{"hidden_size": 512, "vocab_size": 8192, "norm_place": "pre", "tie_word_embeddings": false, "init": "normal", "beta2": 0.99, "final_lr_fraction": 0.05, "batch_tokens": 65536}
Each number is 128 + 32 x the weight over its row's rms, rounded and kept within 0 to 255. Layers, rows and columns count from 0. Numbers have three digits each. The size before them is the row's rms in percent of the matrix's.

# layer 2 MLP down (transposed), 1024x512, rms 0.0392, rows 672-743, columns 192-255
089:147105119066092149078128153131111135178093132150006147135090134160121178034088143077118097128167100142143131125136147101117117126090132122150198145145146153064114130117086117134118154117140135
104:123131114131155115127158143125150136134108106127144094115114136144123156134089148143055168122166084122168153140126135149102133130193125100165170087124144153169108110155144145086122119160113130
099:116150114095103121116093138113098159175157146128167135113109080106171178144060139195096147148148101176106149096136128108158149147069144128202089129117134134084120122140103099082181140115151115
097:177147088140169150130168098109120160130132154145077164133110191115165159157121096141082105110169068174170142122139137124108138133159080118108104148138098070128061133119181120100109110102106157
110:164147170100153163140096129129130175119138144171154150129140073162151133129193112164149136079120109212128114155109127153179140130116153134152115108117137151138102128130125063138160184100123101
093:110108166093134169130091207096118125075116088167126150138116145104098103110141122110143115106175103124131179112142189183143136125115134127100121094140176074108103115109146122181105112136109103
099:097130164095135173093135121122121067189154169118137104137148123059126109104188113157145095116124157158096149152132117107144046128091200145111135115170179195205084109148102054174155095135123100
106:102100089080095166144120099112142136132143130079147134134154116133166110143089140136110098182195058105155103167125132107081109133195105118076141113099145119156138126112145169102203110156122125
109:197133125084165214145070130124169153115113111145091134130168164162130159081119077129133076075059217108176112149119158155113131127125131152137102103135075095137110123078100167137158127186122134
103:200157170087118171104110105136115137120137122114135171149161179200136065163152112120143159102142101153123079165121139146126130129130105117120100148160186089156119092070117075124128117150121195
108:079100113138110218136120088120102176146139123165097199132104110148098127187110158132133111145132203181059155154114135234136127124145138094217133091155120153125062124171084157094086116131126125
094:138147116135161123119145107129121113122179179180139103142107094124096121130214127112122155175102166170139122074121119146099096113167116111131111162133091097152125166202089108107094156084154217
105:101149125093141103185120125115149145200080153123085127136135135153095074204124163137097082103157114102137117118125111140167176130122082140123159119136142199118103147115118130110164141048112138
097:168125116082161195142136160150122138159150091106105135128148042105107209140102136103151170127151139135150138100141121113116165129124086139123104128186102163111073141087189167123155120176127104
104:167080121166183088110149132124122091169104164189095092111141100184121183136083145207076101079105094207158133167126124104137148121082090125157092113151128097094125119147154084090122120140103105
099:100121094158107152147201109158117174131121180113143160126115126106159115125047099173128188088164082171137125103124129177180092132101077114176136171126172083189067052080142117172156090136086146
088:161186138126119093130190120114152134083103159127139151127190111143140131077102150116141190124180154137134154130129208097125147144148128118120126144133116117094136107126138142149126121200088134
109:131147106113111181166163157179171109109130102178156086149203130199138081139117106135156056102070094125158078111160112109110144116128078146117190156105050088089139140099133064150152154156138113
101:110144148139097112048137151142102123089144135044085107117086111141187113155100103129158100156171152104146120156119141181058107124093125114128128114083146163112096169224067129149087136154118068
102:070140167173117043070167143102085151133060072127130102124104089132111125151103167127069094165131148066099098097135181119178152138163157140176187202094110103125081114148133129148165139080108106
101:104100124050100025173106150148163043168086143167098104117173145127135131142174148136071121167121106155110068172141126123108116132067132162146136104155160155052119091074188098139116094108163176
092:137103093176159153133165107082092095070140132114119062129087191165088146154101133098086140074151116080104100144114082162091108127168139125143142142115160101154109139111161112136110166120128160
100:143112153191164183127130104145118140107095137172131113139037115115148063155112116151126090145171101124079078128118155099063096139064135138050110133114131179077119127109113174116100110148169115
107:176123146169069082146136122113132043169164094092173152132133122101117203123126109148144113108138073122132134136145110112136090120158052174094133133144080087110143120117094073067122166117170144
101:168164094082152132133115155114131196164148129152127093123176095063071124124130167147150086101123156147152123091106157089111079122149065103115118114137185054116139123173158187141119156124108145
110:175091126115140173151125117123110166117111077171116182131107130175102134191034105126156144096096156089150122155116133112162122130125097152082140141161177113120143128154079149138143152072101046
090:092146175137077091147103152139082177068152114111108135128156136095139195151144091097095161125079113055156105117129129122121148136132156114102110103149122084149082133169077105160123098115117142
115:181107125087077126106087136152129129167157130140093145133180127138148163160130132131134166121096113132134185138119044110115161139128125156091127107125100113187176187152146114234159151094184153
101:154133118168101146134075101108171194106113120106121149103072181187147180140094137109144156095100103135102177173119144161088113127134113121151135164117187146173128161159120152171147174167088054
102:161106139128133118149182097102175106102113115121115105132072098134168171132114148134108154128118121186121142150131125119138185137139118139082158086129105163167177132059073134135111107106148177
100:132107101132137084115122098163167132149114138123104078135111150040119103084126094144164159109182147075146133141134147117105041122145103115118154141117148134135140133065141145079121125164146082
088:058080073174108124134110123185156123132088131103110126121116102091161143118080079122115102128048128106170123143124138202103145124107148103134103167120134175141126121094089130115140114148132139
088:134155147114050151134104108122104094161145115100147164136136135153138090130140117112113152125164132098172129115116142147139169129140105135207131125100139111047135094101116067143190119117129156
096:130123123066114102200113114106127129146159107097143143146152125139166099146163174144096094122157161196131083130128172054142167135153185117154130092104125150148150171096154122178129111041117181
095:102118146144109100109112137110140099131114177133154102120192109168116093207064119225099212144134108072155120125123126158078143129126148136150067101120152169075114181032131075108128120136145127
108:121083080122176118140120147140085150154079133088107106117110099122099139145113134125139103165134119137173160121117124102171178126074150111130104115152168157107152153123074132179112134110134125
092:156134083153097118065108150105179126176130119159117168139113167124177149067157128103178102157125102145065131179134122113050106121093096138083153122122173155126145155122054110143112135107093156
109:069077126135136160140180095140071087066117161103089136123105133132144135130132104104128084111094134182145117198130082067152155124113189138078116149143058149158164115083034134125095114131122149
097:153104135153172193091138107156126180131141151161158081120161187160104074088092175093114143155184147153119053102129130154116131131095119119089156112135078117131144061150096144233141114108102143
100:077121112099117172095145144118163084068127093180102148117093109127083139066156105139127127157143063118173119161103097083097112136113150139047190117126131102148169133094131132122099105193131081
102:162118116153143097125091167112106189102098167133106103125141109127078115129052112114108146119255110166119168162132145224113125121113211133104141155129187189112062105151140159123153136143101146
100:182115137128121170099106152144161140138113121199095099136141124135143128097129109141124088104073087107134059122136144151138137132169143120193160155091172126108146181085132083129084118072184162
102:178157106127146140199168129063145167172096084109083113111129117185078115071109084137161137114073112147134093179121147172118156130141154135168174174108143135154092138136088125100125144091121150
102:124146077067140118214141137132129100122162069169144144130097165110173147163126130141079042107202128139118121112120150155200063129080105140152133118094198083052113115125123167177151148155135090
099:132090141059102117160138152133063126148134112099087146113122062120108145097075147131222119065150132068143154097117187123110134131151112116168110140159115166110120117136158124154141091104126144
094:130150150107094153128162137117154149142096111153160170125151151174099145185089125146147138115116079119086175093134139150096144123152120160120102118096127073158135103129161157019125148163145101
099:160159186196122077139142128114118160140119184083124108123164138105127081101080109092180168116118187097138152127137131160196107129142142127183132113135059131111110114155119140122134167118111106
107:127140128043148148132124083148195132106106093196188156126124089122126080090112135123123047131127119121170085116126173168043149130173133137143130127183115116145145064078056109159130130151140119
092:136095165097125088175118177158136101131171126106137134117076206116139119142113114173137148165087142164183119147128110112058170123067113139115120094095129132147174110122171110170134096169169164
101:145098120123144186103145151160113130118171170165128140143129164142114136135140121153178112174093174118103112135118168095173172136164111124147084062070120126148181134130063101125055103075152049
101:065175132159124139126143137146147104145147132140113129145143142133131151117081131107066123175130144122102128120114097143124104120089080110052164115128088107120120172140143162086047111071129132
095:164122100152141070189138156131147142125140141110177120127125154125119097125190120105115097138153179217090124112131194140172158135113119154106164113161133104131188130094157090142096107145152076
102:174111147114151085150146147131141077144079223119170142119139128201128160122138175164082173117114127080150112101143089129082122127223145123134181153169118118138121080158128124174107105133128068
096:124122135132126099125188113074159130177189220152088073124130143155093151075168116143147164162188110164104170104130083131129141124162099115202093175143113060142150159177113176109117160143134070
099:111172107090111156205119168154133129081091140063105133129090106107164087103132099149118119120137139097124154109128185107126088127153079147144145148112113140098135110148123124090182101142154102
089:119130117104138170135076155094154130125152101191136119125132089094092206180174127122178156094069109178088169118119171137114132135165161147096141100110137104131141178115119139143164131109133116
105:088095088180129126162081120095139163107131135128115129158073041128086142096110127105197161130094042136163114128115159153139101123160195128129123127144155083116144121114169126113124166105173083
094:111154118140104157100106088118111114129112129072111157124063136134189138119168171125106151119176170111086106138130169123095147126114095117144167095148126142090095060104085128078084150113128126
092:157139133045149114128145129158134133085125082121131095123166091121083131150159123172153130181061128187130096120117101069123116131092134134065109102096141192136069174158110107136073130142153136
101:166142124223119139137090126102126157153115200134117098135069115196136112155131084151183091161081123021131076122129174157114132149132110153123193079123072183164179105097153151169140122156111179
101:143133109163166126182170128132146144130131068114124152130075121135176072094159111115042142114134138115094136111144121205096164133111148112223118108155093051134123137119107143113098141160115102
097:060160147123116104142172164111145088168131083139059138147142158136131155164074166143076096098087087066141119132122135144102159128122030107122140082139210167125156105081143072106160136115104180
095:139109111151100195093166163147113147100085165177114127159112158184153159089180136122212152092093138175073133098117136171133201129159096159152082127072115089169132128119115117065201142128131111
099:157137143109121158174102094150117144077112176088192149136154087084130131117092177158106143041129111086103112139136147101114120130154070108068195096180149122092137113107155122085112126167094118
111:189134110120146174154132099128135112140131145152148072134135152146144093135140102142145143111138121183117088172122131151131134122143163115120153140140119174167141129098163122154095105128104089
085:186121178101086147158148105170142148166163119156074127146137150169124164102141144096131177174138118155181147072156141115144133147143191133128136106135103152088129111114070125157110135175079111
098:102059087090110144148167127146089100146047083114157097132028131138135127130138105167124116066123103092117106141133108185164139127094093110137162149156146171096125057115124104132090137064131160
092:143103114171098144130147159167124075062120163166140140121125125112134066139143158194164158156157154184122143155121155113071122130116105111166123159103116120080172120135106157099103101162124155
102:146142094132180143124154112091148134146141136171182114100143136119101093071189161176129125165163097187131134157123100134073163124114147108109087108084047148113120164149107132194104096144140037
099:116095160098059110074101128144164101146119129139228133122127160072095108092114123111057122085080100106153100102123096139163092132180157122172114091112158117184156159142136112129119140144137121
088:087119134122115152142121170159081141112154080149106143131182103170116145108133124141117136127137096170132129096130121156074096133125162129100095102128138055152126124102056133103121180105128133
115:151096122190082098145075127141110104180130063146133130133165151159159129175145111128134086113108132050169093135129130108093126124154128103182108143179121136126162178227083118142146120137138145
# layer 2 MLP gate, 1024x512, rms 0.0411, rows 673-743, columns 192-255
101:071120112118130174147176115029097140137074128133084178109115155136123165150127177140142072127147163084139139185115114176091149146117063158149135159136156107172150102106117140125029151155125087
098:106086124144141094107169065192139109152138139122150119134132155180130044143158122163122155136149099178123092170130167143135137124096100127136078088132096120129150144148112088097102154134156123
097:132090052122163158118088089160134172158136115143177139130101117111142158127140148129151134113109116140121182195130122167083191130144139189085102148127151102070117129182100104133106117172095055
114:138159200163100163147155135132098133139148153150158114143121193097126143131102127143113126130138152109128112125118143139144117139181153081166128096111146069126135112154187141192144103138080135
091:160129119104171166131104131082028164123121142108148120132202124134148193138143147120118112099110121101128137203137092110155080106119154124107124114181122145093130131105155139055187160099177097
097:114103115122108117117160137114127130129077122155092153123165082146070202165177133082131130148119138114095091201089122149124145122136158095151145147211099065196135139198067118086191149164106129
104:065124138107098109153076095082129117149137115117135126130152129127144117043117117153127151120150078177106203131114139138173064120127085158151143112128185119201076125072134094080112125094122131
104:127154169110090132152197054172145060069173170160120134081189176113093114124085126126138122082142109159125186100134099134108096121174160108083139135082159100134140220205128164103149099112097086
106:136168095141071187148129138117114084076136114141167138118118086151165104123154102153174172081111120152139145094116133095072141134112136188135064112125088109174133132141154121117142122126093165
116:113135148227138177175162137134126130174090120070155159142101172151130101172139111128115158145111237120070124095122145083101107133087096134068156097148085090172110140123131152147098126110142160
094:152144087176108122114115165085163064132088090166091119115064111126128182126117111147131109082035102152127143114127103169140158136110114104153122132146112092112113104145155141121143177165119088
102:206145141101092144175125177156116140097134117106139118098108139125084112081162075071126127142101205105100072122141121173125145124094177176167118147161127175094140142126088151065096131043094161
095:149126128183138169137151167094017162091133153117078107135158098151135137096161116126174130155133166128118086095142098080133091135150132168045136088117104139119122092112142102150124122122156135
100:136163145145042139073109098136152112107093129165110146154155090170125141086134125164109096134140106099067107161119115139123121145071155161137069153138138116168122143095148137127112154088126124
100:141147135101140152111126120125036142132187115142213127099202121128106117104153143126101054108070210149041186103093129122094147125123188105215100149136114176078105189084135109089095130134138123
083:148119151165083127128111141173132155185144116109145160074129193116139120143133095114185184093121079177110212159132095116133136107081080158181185139063129136130096137117151080131079138122096128
118:144092068115153151123127153124080081162156159170118134114149158099161132131095096112128147182114165125147117109120120148107045110115171125152063160102069135134178147091139154118119138166127133
096:152110130097182098079179127142104179151215137126184189125070100133041075107137061118113051126118132147148192108110107103127135143098111135086125135113076134151095125142114175101118148110117083
104:116165100141107075154163122191133161091159155162151127124151138121107153104196110050107115111123156224126098120124119093091122130100100146148104133131116188150087123172192047132179104126141090
100:127088108146134120133114110165172174150115098113092097143136118047101105083222156075079149068108130163165111088147126186109103130099120060105120128177169077208106136236130061164088156160180111
093:108158154102054148097149112122122094168166190074112130127142120203099120217161126135125125108172182074111180109141097140167136130182136120170109130122173083136114175135097091140180147158135105
100:049118102087137070104119140115091084175168130125095107164156074149132130042116091172115159100127132130165120102129173069175132133141159101113105170192103030129136090117136096081137143140161083
127:102125135173100139186187158091149137149076078148165181146142117137126057038111137133132127144107091117102159130121110100079129133132067122146174083153135073135124093154118112114108145106161118
100:079117116112153133128104110118120164114156098134128099124077112132137143135088130086119111164036141128167129165126130141118181145091232162149122110130067148093115119162168120198083134126102149
118:198129140148134169149128106140151066116116206143134077091135152131204171162142113136135069205147145124122185139130128163187123115111124133140106106100097163112132146100175104106169079148121149
091:106143148091103163096134110143145156111118165106153109128138151079135118114128115107150111142122117172181172103134139059180092097107144120120130223084118167165115152106123114148176145147129114
124:163141145111197020144097137147158161127152110143162084115124141103128130171081146100144101168119166116193143129122118167102121121138135134108151123116160132118108193131111111198135118132140125
104:154136178083195090103157135109165124172103089112124163111109101157115135129166114148107118170122117080083108142116125191123164137138088152163127143139129138144117157203147174095093130118107149
100:076118166072138091152137013139193109126136073120106135143151080098097098189165125076061157133126136119139142155128161182108110134113086125127125113163165061150115136127049145132152165165135132
094:083106123105066170185108091169157139112116167115107166107015123140115078145175118183088148148121114140166175090120130127108127131155176127098135107176148108144138158124093139154144092103137127
093:149138113138124131166176150106128078136110126074081126121128088155145147150151108096153142109162089039091123180119121119149099161114117168236075142139191124103138104140100147114150097154113139
087:130117123113136097120037163144088197195148126106181148061169175064076127107138159126083124223067078185113131115142091094102091151050132150100192187116132131119098199115130145095125111120147116
093:149139097120123115140128057134187208074142139174121104131146103160061086097102149167147126069114178132169068105135132118118107124144112078158130147197182121140139115147141131099184132143093141
094:158078153126141188162142183185187155133103148088123171144123172097134134129202181100126145133111086136080117145153122101137128137122173167113081144102125117130147117122155066133073168146172147
104:154147125158157138123142136154117116142190143116104097138126130154147145171186143101069129138131168108171119101141172118100113144118100142078088152113101168098182105106181110165111071117127133
094:134111085144125121143123119127058096117117178168164186121143122129099130200069141166187125169136152123157091092125131113150119123168108135096123098183120180138162074134150104222157082122100138
107:107130096131113069117105110113101074114119032119183153132098129158123123101118081099109134188183100158148135124123093167152093135084172166102114107167185195156128110112092140126205129135123196
095:151165100109161174112148129181087144152116147113155112104180096108133115125195187148097159107131138109148141089116114168170144110118146127063140199215037126140146144157167159091095134116085138
099:169141194115162112156148024118144142063164059089174100084143126086112115052129133097084140101143166172122109157113085111162074137087171119072197122133169121120149143112105164171096152125125125
099:154111128132129147195138173174172137134171153124145145165136142106177086161190126111144068171107152193105107142141164112120140136165117132129121115094120146130123103153140117148122106088123137
099:126172142164127125163158115143114102134157159110105106132138108151144144204119153188148191140117114108133101116105137085193175114112090144169138107138081083188148059136095118153143128140127114
112:132072079069157154159113181191129102107148148132116159157064073103086204160132119092139140129150154094107155100122157109161090119139110147158080093137132115112180111094117112126149163160105133
099:150123099108097173175173054155102115179171103137145077108141093186171131163138123153094065076138129117103154114127185201162128120109102119085145132127088140112142151149163109098139126119114174
096:109138154104158107114143132175146151134127101127115188126183117124133119111139110129124134093097131201145208111143130153105175128183102129131136136164109108177121067107148095162157131129136212
092:174148120100124139123137125159102144198080155120083114140165124127094074072162155201117082103129111071089176146160060167130115109081091138135141139088131158087124117164057108085074146098162111
097:152176140125080120040080109169088135146157147116131127132148116119145109151206122132146100138136112180131118095152159096118190123133127157105072130101102116118107128158097189130193126134078099
111:141112124096133064145141073127197093133140118187159144164152082162150105096048142111068091131123173166109116132113171122063081139152052159124075127134062128214129104093119118124150136097115114
084:086117130125154169066056165124186126167155063141131154127146128114153096135116144149135097125083134115159112146102137142038203107112154153143150153160086146136135146169107160119041096143101138
096:081144092144109107160146124113086127147112080126122133125107094098064072090123121121149149114161162124131146105123122105164067134122089135028103125187254119135108130136134087100142168151168127
098:106146125134125100111094107149099179168049174083143109100093175118141120138154116173117118144116057099143098106114146082134116114136125111129096123110149099091139108138166082139186176129181098
093:171124100135091101128096120118159140082158122141140084101127147168128099126161131098067129165115175173147131099157211117111142114126104132133098125151128089129096118139138076125169093064102174
102:127118162088131128133172094173121111169131101130102119134059100155120110143145062095177112098122070104169122172127195143118193131080102114150137125106102070179164193182109129117126115129154087
097:145103134151101184145100107132055141083149157078120097115219100126132164125099155124149126122152131157130143171132125049135129122183097183083151115099142177073111158133098155090085088121070102
099:173138130131165142127202128145123086183110084159127115115140124120153139129136074135148155130087120000127166129150111102168165130150105143065109126142130129130115171100147056133087144169147135
085:150162115112187062126157076122109152095091169091153171150092105114154156171139191100071062160174132121129133131098128155083149122062100165138095139145106154140089083191175161124174130145095138
106:182179131085112154121134116173131125076159091072134146114152144130169127205157133163076114094152156108019141183111129107120129118128121091105112129135054141138172141161129146150161123153170101
088:117146132104132140106127115129180100155059210107080144117144177138149161163135089108213162129113084106148123162105099140174090125114128119170145133153121143136109125186071118070163174109051140
090:196132128094113122114146075164097085129177115131183142095152158242113127106115139117099135108136170125123110155114066140121137127146159130065144166107124126121106163105136129179113095078072026
099:119102104148157127113140115092172138138109099100087138146057063105095037045129118113093160127081114176089090123151147163103148144112072195159170099178174119106120130122061089109137171064133170
102:143135153163085160148164139162173179139176109152096082145102092127145124149138105132113111134169170153092188102135145117111102117093109138098154120131110084150130111150119147109159116108133163
098:127120117135121132116115125176173152129126140165153141099160150064152099126065159159170130081106083165102222165127192179162099159170158131137165099167123099087130127122133112156165143102207154
092:179112157106146157124135092151136054079152113129119159146078125125141160155097100180059151144146147124105125109126112107094163152114094158079149145131060104153155136099089088150166153130132108
099:120161095098089104108055069073158118135152141128163099158148107129120132116169104108115121166149080145118077134151107203124146141109109134190162159165103091069132129112147119133097155136119165
110:166148131124136166098155110175115107157154173144164150160180094102149136144122119122167145110181133075104195119118146131111102126126101150120147087105112118126131109077164159082134135097108147
089:126178122141129159100229144114069133110137168085218112101141144132217170104148127134104075086108063097131144101122090121152129142114125125075096180091110135159155174150190153074115111127137107
102:098125130048141126116116154107153083090116163093103125137152150154088094116138116118064145150062144107174161116096126131124137121104149140101140215153085112185140176143066126103163129142106077
090:146150146153108108097167103166108053115090134142143094093109126083183086110119095139093126166128149170097139183127155102197090132162130113113119107103124122106103142087173090166113113157170137
099:116170193126085114141148157173188128145114136100130133121097106180116123150122148123156147073136161131130133104134178119106145115113120155160107154153111050133163171180091127065152150132134083
101:191098164136107134132151154132126064042211113136106109115113152145139145152151078122159120139092155144111179105130132061161098125161154129057116114127117159078160134151151126224150118141095150
083:157130125077148125141183147128091148102157142136106108095101154144109126109125171136113079131139147114123152123103129066122120119141117117104126178065171164085165060086148132144126074121162131
120:061130149116102198092175137126103140153110092063081137151111142097106119143136140171095149095140114119057169092143094164141131142099088137128133118090163123071096133039176115084120164101109062
# layer 2 MLP up, 1024x512, rms 0.0404, rows 673-743, columns 192-255
104:156128151142121114142131132131158088102125150134115095123156103144158129099091162170105167156166136100037152076133124105105246144119110119141054188107158147146165115117128141125122141149149118
098:155168115110086115162173132123154119115120192111126138116158126168076170099070104125201091133152111129098162159111071122113161098160112108133119125125181113103080124146171084150168107166066177
094:173155146112145122127137143110096122198159112101098175135089117158148140141144081140110172152157105155067086115133110105159141149138138131146073068108129123157158147171138090091172098144135157
115:131140150125125121137128195112146118156116146128093088135103105167106069096166103133164131106160121127149142091124094124146124119119135128178094132143106123194227179141127086079171146123084036
090:186094138110068099169084133088160151140083134173173073153121142160124154105112152148090147099086175122149142135128105128184211146110121131122115132098086110130112134138105094118144199113130103
098:154078062160169101155109075099173146137133140112067105110139138142126124110098121112155159149110112148130113136126159099125118138111157078120123173128169134123112081088116106180143074127017160
106:104139113123088127059090092151164091102094172097158117151189143095136124083165190117090150113182181114092164158158110068075152127151081161058112162159112113129110129047152151091113130108100086
109:100105122164142116145145136118141166147078115178154130152118106125131126147077176151102140084189087226112097118150135126077133138101128105184098125145177094081130138102100058196081129058142167
107:142103132157127084182151113132174140166093175147116102118107123127105132115114174120188116178084072160050024174135127162114130133124100123105070200118167057162134090105127140068094202078136172
110:117133126176137136106202169116118124170122151106054159152086138192156111174153154114117169146100152040065123077150058184103144134116143113174167111103149103132150150131113111058075165150141116
091:117128140170132171136112124155151180159105083134092134131144172094169173128184203116094133133122129166117067150116095149137129150194164166143127148128194114127125136054167053105075101126147151
109:096133188105140194099141123114110124117212123122125062121104160133162166126094113117087119136152152137138110133127124122209079140164099095106104106057119112121123073150140142170197118156122106
096:115135079133138130147087112127137135140090112136170127126167192121134140148181159097175167107096019152099103108140154084117190124113145133013114154102127161117118160118204141097149136175110152
102:116103172104141094130147136129126174158142137139075100113081155115155115156118133108085107073115123136180113183165140136140132134070097120138174109140149112141113153152115093139081131092090153
098:134114177082123140110190147122111153118119112142086186135117223084148123104114097134143164159079174117061088076152083121143146115189139134124206181168160174079157130185176139131131127114112158
085:175108152120180155115129134108087171129170141136112140089094095137051159125104107165097126097119176123121128182128161093095118134101132125124093090102132143112096106134142150104078100146091102
110:150143128169114121178152127109158125169124106118074100163106141099170103144131141113152142151158152107107121116164147138093120130139064143110140159127129082106143157119173131124092126066167119
100:153129121131123132118124122072079118093183127143137148136141124136136118065154072166133138132130108105111184087125068124134125113123122140080145108149099105141104137128134123086150181075148127
101:113111169187222105089165157120115166072141122152171124133068113140143182154138177193063111157134135113120138182100108114105071129106098177172129159072099134123112110067143146160075128152129190
099:114131104092150099178102114127094138093125112096110163127095123122129168132124178112100157116135123115113119127138150107118038154097107098135121128152123092061108100112169105112114140187131192
092:123119101164162117172220111149111169087190130133122189136069129125130154149143133117105079161103156156136146133122080130138135115120159091179095174152121097121110089100099093144129150104127173
101:141124131131056197104158104130077182141126192145121097098176186109176124163144148127116118154126115154136133091135097131104156130087151150109134165083125130130092185085121149060104134079125099
114:148163175130102133108122133144117095093092112139130123089125195095141159093135123113142136154168095199102110116116072107112078119158081126141108123145130159122137163118085129128122145154113118
101:135125133149092123091115127127167117084176119178141112119139107075062072204072115163176106138155124124111208088138115130115108122173105166150147121070092144116133234115108147089082103106101102
112:123076082138157118117114122069142143102135131123135131119119162128133143089060166106172114132076136118101140159114210088121119118110132152064148119124115175105117111113163126130120106095086184
095:107160147042113143101137104139135105038141132113160110153149153095134088135118088084129144117178127131185140067134129076119091124099144148165139108102100128148134209085132139094146130169132118
124:083169133159124140160102114099103068096136120195108099138145123201164127162051106167059096108125086134080142109118107120126101139094112146124076125128148113101127127063104131154089153164125097
101:096105139167113108111146145117149177154139117121172147176087116124138114146161134106107131042104119139179089077143140092092149134192132121131082056133177097125177108124108142174138178109151072
100:064112096136102094142154086131061112107182128144145145137187098119118131084132135148159131107136100117172163145115066145104109136129155094103076181146210119081182071123127138131140122108083105
099:130118136189173116086110083100148144175122128163180076151163079083087109122083140129089150164168160166152074171130142122127091126128126122147160128125117104124111173146169069149133154152120071
093:114115093144169113139126101131108074194132190115101174143107114168076129144144103086080119106133144047103175177152125168134111121153140096151089159126171129080115100161130126138177101195147105
086:130138165137116161140146156108080136136128114161098084122078153144164115102084108133121176139123139177060143128135146160171126125153115142169151134152148146108131092065151140105151095118162156
096:121163151128127139142143105158168141116123087147170146173155177114183133145124152124135128154149153175114123169089170088058121127079140132090067062130202103136140136129122149137144136165116132
089:141100109124137093115093123149134130106116168079127075124176110139175129119088110099057128136089126160128191134106151154117218136049193160111125191136066116122116145123093192068124119121110092
106:117142143126149094143132104132106095075087070218127153120116069138157132136138146114124126110171125183154142114140088116129077132133094109117082116146156114121093123090114115067117116205164103
094:153122134113109138128145135164161104136168146128123073124138149112149126067173119164177117142142100128140146139129135097160104109158162090137098157110119157142078159126149101130069128123151086
108:118068108111162133129122097152124201122174156114158145123066150119096097087156104055130085102088144204148135156082110157133124115106150140055143039100178109144099177164049139123123158158112202
098:089117138132156092125087160100151180147061145105148121121126149109155155127091155105115087115144166125130134098145064153202130141166100136117154089112073133107116105086117112148177130123159083
101:072091110139141128164160065090117133124099144138159156136066118132172138147101134163099120122144111096193123162110150109148120133098154124155138094168111087144113126100202161111114139204114138
101:156113133117152094127149110185179149238167098182109066111143113071109165090065183118163150135137099141161161073141115143079114135132156078094110144126207153156124101127133107118130098103112096
102:180105096172148110116211139135083118086128146156143145126085150136153123137157167056146178120139130080136081147158110174099138135146131169075140141126127127115131135125136124134117132122094158
105:130134118093101132130129117148126096142135121169116040093116105171190178159063111157149078141150122029125154159126083115102128132189164122105106136034141159079102127147132135153099092102110135
103:064139116097178111148169124112138147148138129120143141155153132206084122057148197097136149116118097171095154143120187095145145146062108110155143102197154092136114059107143122112173160161104152
100:117153125087134106157142154151159175087145126130105128129191130092137139115173101143217140148106155153118151124105166091054127123100116081140107128122137117182160105146120166083135106089089128
091:125108135128140132105115132146077169132112122157158128158140156072120097153094083113146073122107173172114081127110160104107145131093149146092172150117098114081102184119098153139125128100159185
095:122131145111201142153132176135149172164143114131107078110120145129151086131096131139120099144130148106087110104123171144119126130093101114129110134111156088111121158111142136133109086099164157
111:151160122144110116187089093154134161103110151141149147136139124138105126109174111090135154091104151091201146128129172088168154149072135128183092154163152066146120120105115094123154118133133124
088:145133153166192131115151088069123139134129167097129169146092140136153115242101123118137164132127152101113120168150170114131112139191142132112117132113106143123136192165113097115144130137135129
098:141104099105184090110109164142144169179162144138175167151092144161073100095098111097152162166157080155133100128143098062116170122133128091164095130104109103117120106148104092101116091155144088
100:116155097131167166128080094095077171120099108140172080142120121141104125126088164088149140161159158155091092065143162087164113124103144112097140129185128142107132094172149133133139155046124133
092:074142149135166140123110079116130084075126151129117147165132168106165161146050131155083130120110135195124136147111136111124119130143096135122146145108175088116158082138116106119148144098082110
101:147158153215096147112137185109082088102143072120080085144107130133150152180126131163141103199128081113124167119145123141098098138089077166165135118099128125124107118096179074152191087151175173
095:098191102051128127133082112075104163119133086161148136175064084193135148138130106111095143122079170103161115125099189167173147145119106114143071100181136083137129142161114131128140169096098099
096:131103085107137109133073136118129141084087109115127115116049118151122153144124135128129133137095149134096085138150113081153154122103098161144104169189119165114167199114098179092091156077191196
086:167126159064148108084115102134136126134185097128127129131190095104092130188162160082155119110186103146111236107101127139101142133140153168075158097077135201113105179101184155130143138093145084
104:102117146132143151144091098156074160141181143177109066129138097067145134096144170083161149139135134107132128102135177100158110107139105068131126106113119090090151133159154118055088100072116094
092:143141140119111078169106146136115181099120103185162149135041150103056150075140100125110136126163139080097139106126067126179140131037164107152156122132161087097127082155160148128168090160088100
093:113147160133081138094157099104085212112121110112124078136160101127111135116061173108137107093132219129118103146145126118135151143087039125139129062137117125118126162109091142105141152120181108
101:190112114164130174175144209143157098152091136172095095132119129148167143173096111088169090199099113051085108116110133115105141125175128132124108111103105184147109102106105132173129111144122140
101:114095134135145119144149170071185159195080183095097153138133173144077094092099138127142133097137081139106105125135089187118143101088080108141190124158159127103090099118142085162130155083149086
099:039125135093143161111148133092037101107110159139155178142130135166122103097082088104148155148091102139147133093125097128137076138139128121076174108141113155141126162160099161095114132120131116
095:100133141121171113139175100124135108041082189128117161144125114150138117114142144154085195118138115116107166107120131104144110116131167148069108135175125114141106079109082112181051121097177155
095:146144115140125093126147187102182100183089100170116169163074100137165076173152091120134145090139135088108142071133122102154136140104122116169110099136081042135131089088110120075147157182131104
108:107150131148108142117149222158144128127103126127076115154056126182171117149192161156174153146134098139156092089134114090157120123145131137179098033116146109140144078145127090138133139208139101
090:167143169117083170154196135177089101096175127120075083167160162126116134137155132141108097170105131149117146096165136081129097146175172087124123112131104132184128131160136165133123174147149053
103:085116133087133115137126119164151138092140138104117180155110156140148120151076091147073123087141112091146154135146095174104129144135111073071165164188115062141138086094129105114140112146116113
090:114162152159142151105094140172105099166112155144151101095149125075156141156049142170143137088150118143098190140081174101159088137186147104090111128101115105175129106144081061185161144128145099
102:185144154127095154159117144122075123146128138112106088128148133102131142115102119188125109075090165129185144170137075098093052100163140114093081132101137153121126127136117139090096138135223088
100:119115112172126146200110106179130099052164112073107175150109132174143130150125097113163124081133127140109157127135067111176096119081107135124125119165139160083112096130097093125098106132086177
084:065107100178151118146091099128129133133092101174081172133128091110111140165193173141130205094164118125105121094128127201182189137154181142170066157128098118093193115096089166148132166093139187
120:111088102066162143107123115155047140121127061135066116117084119105121151109088143093145124126143138156104152163117130116092113143132175143106146144165144127111089194114109164113127151069152119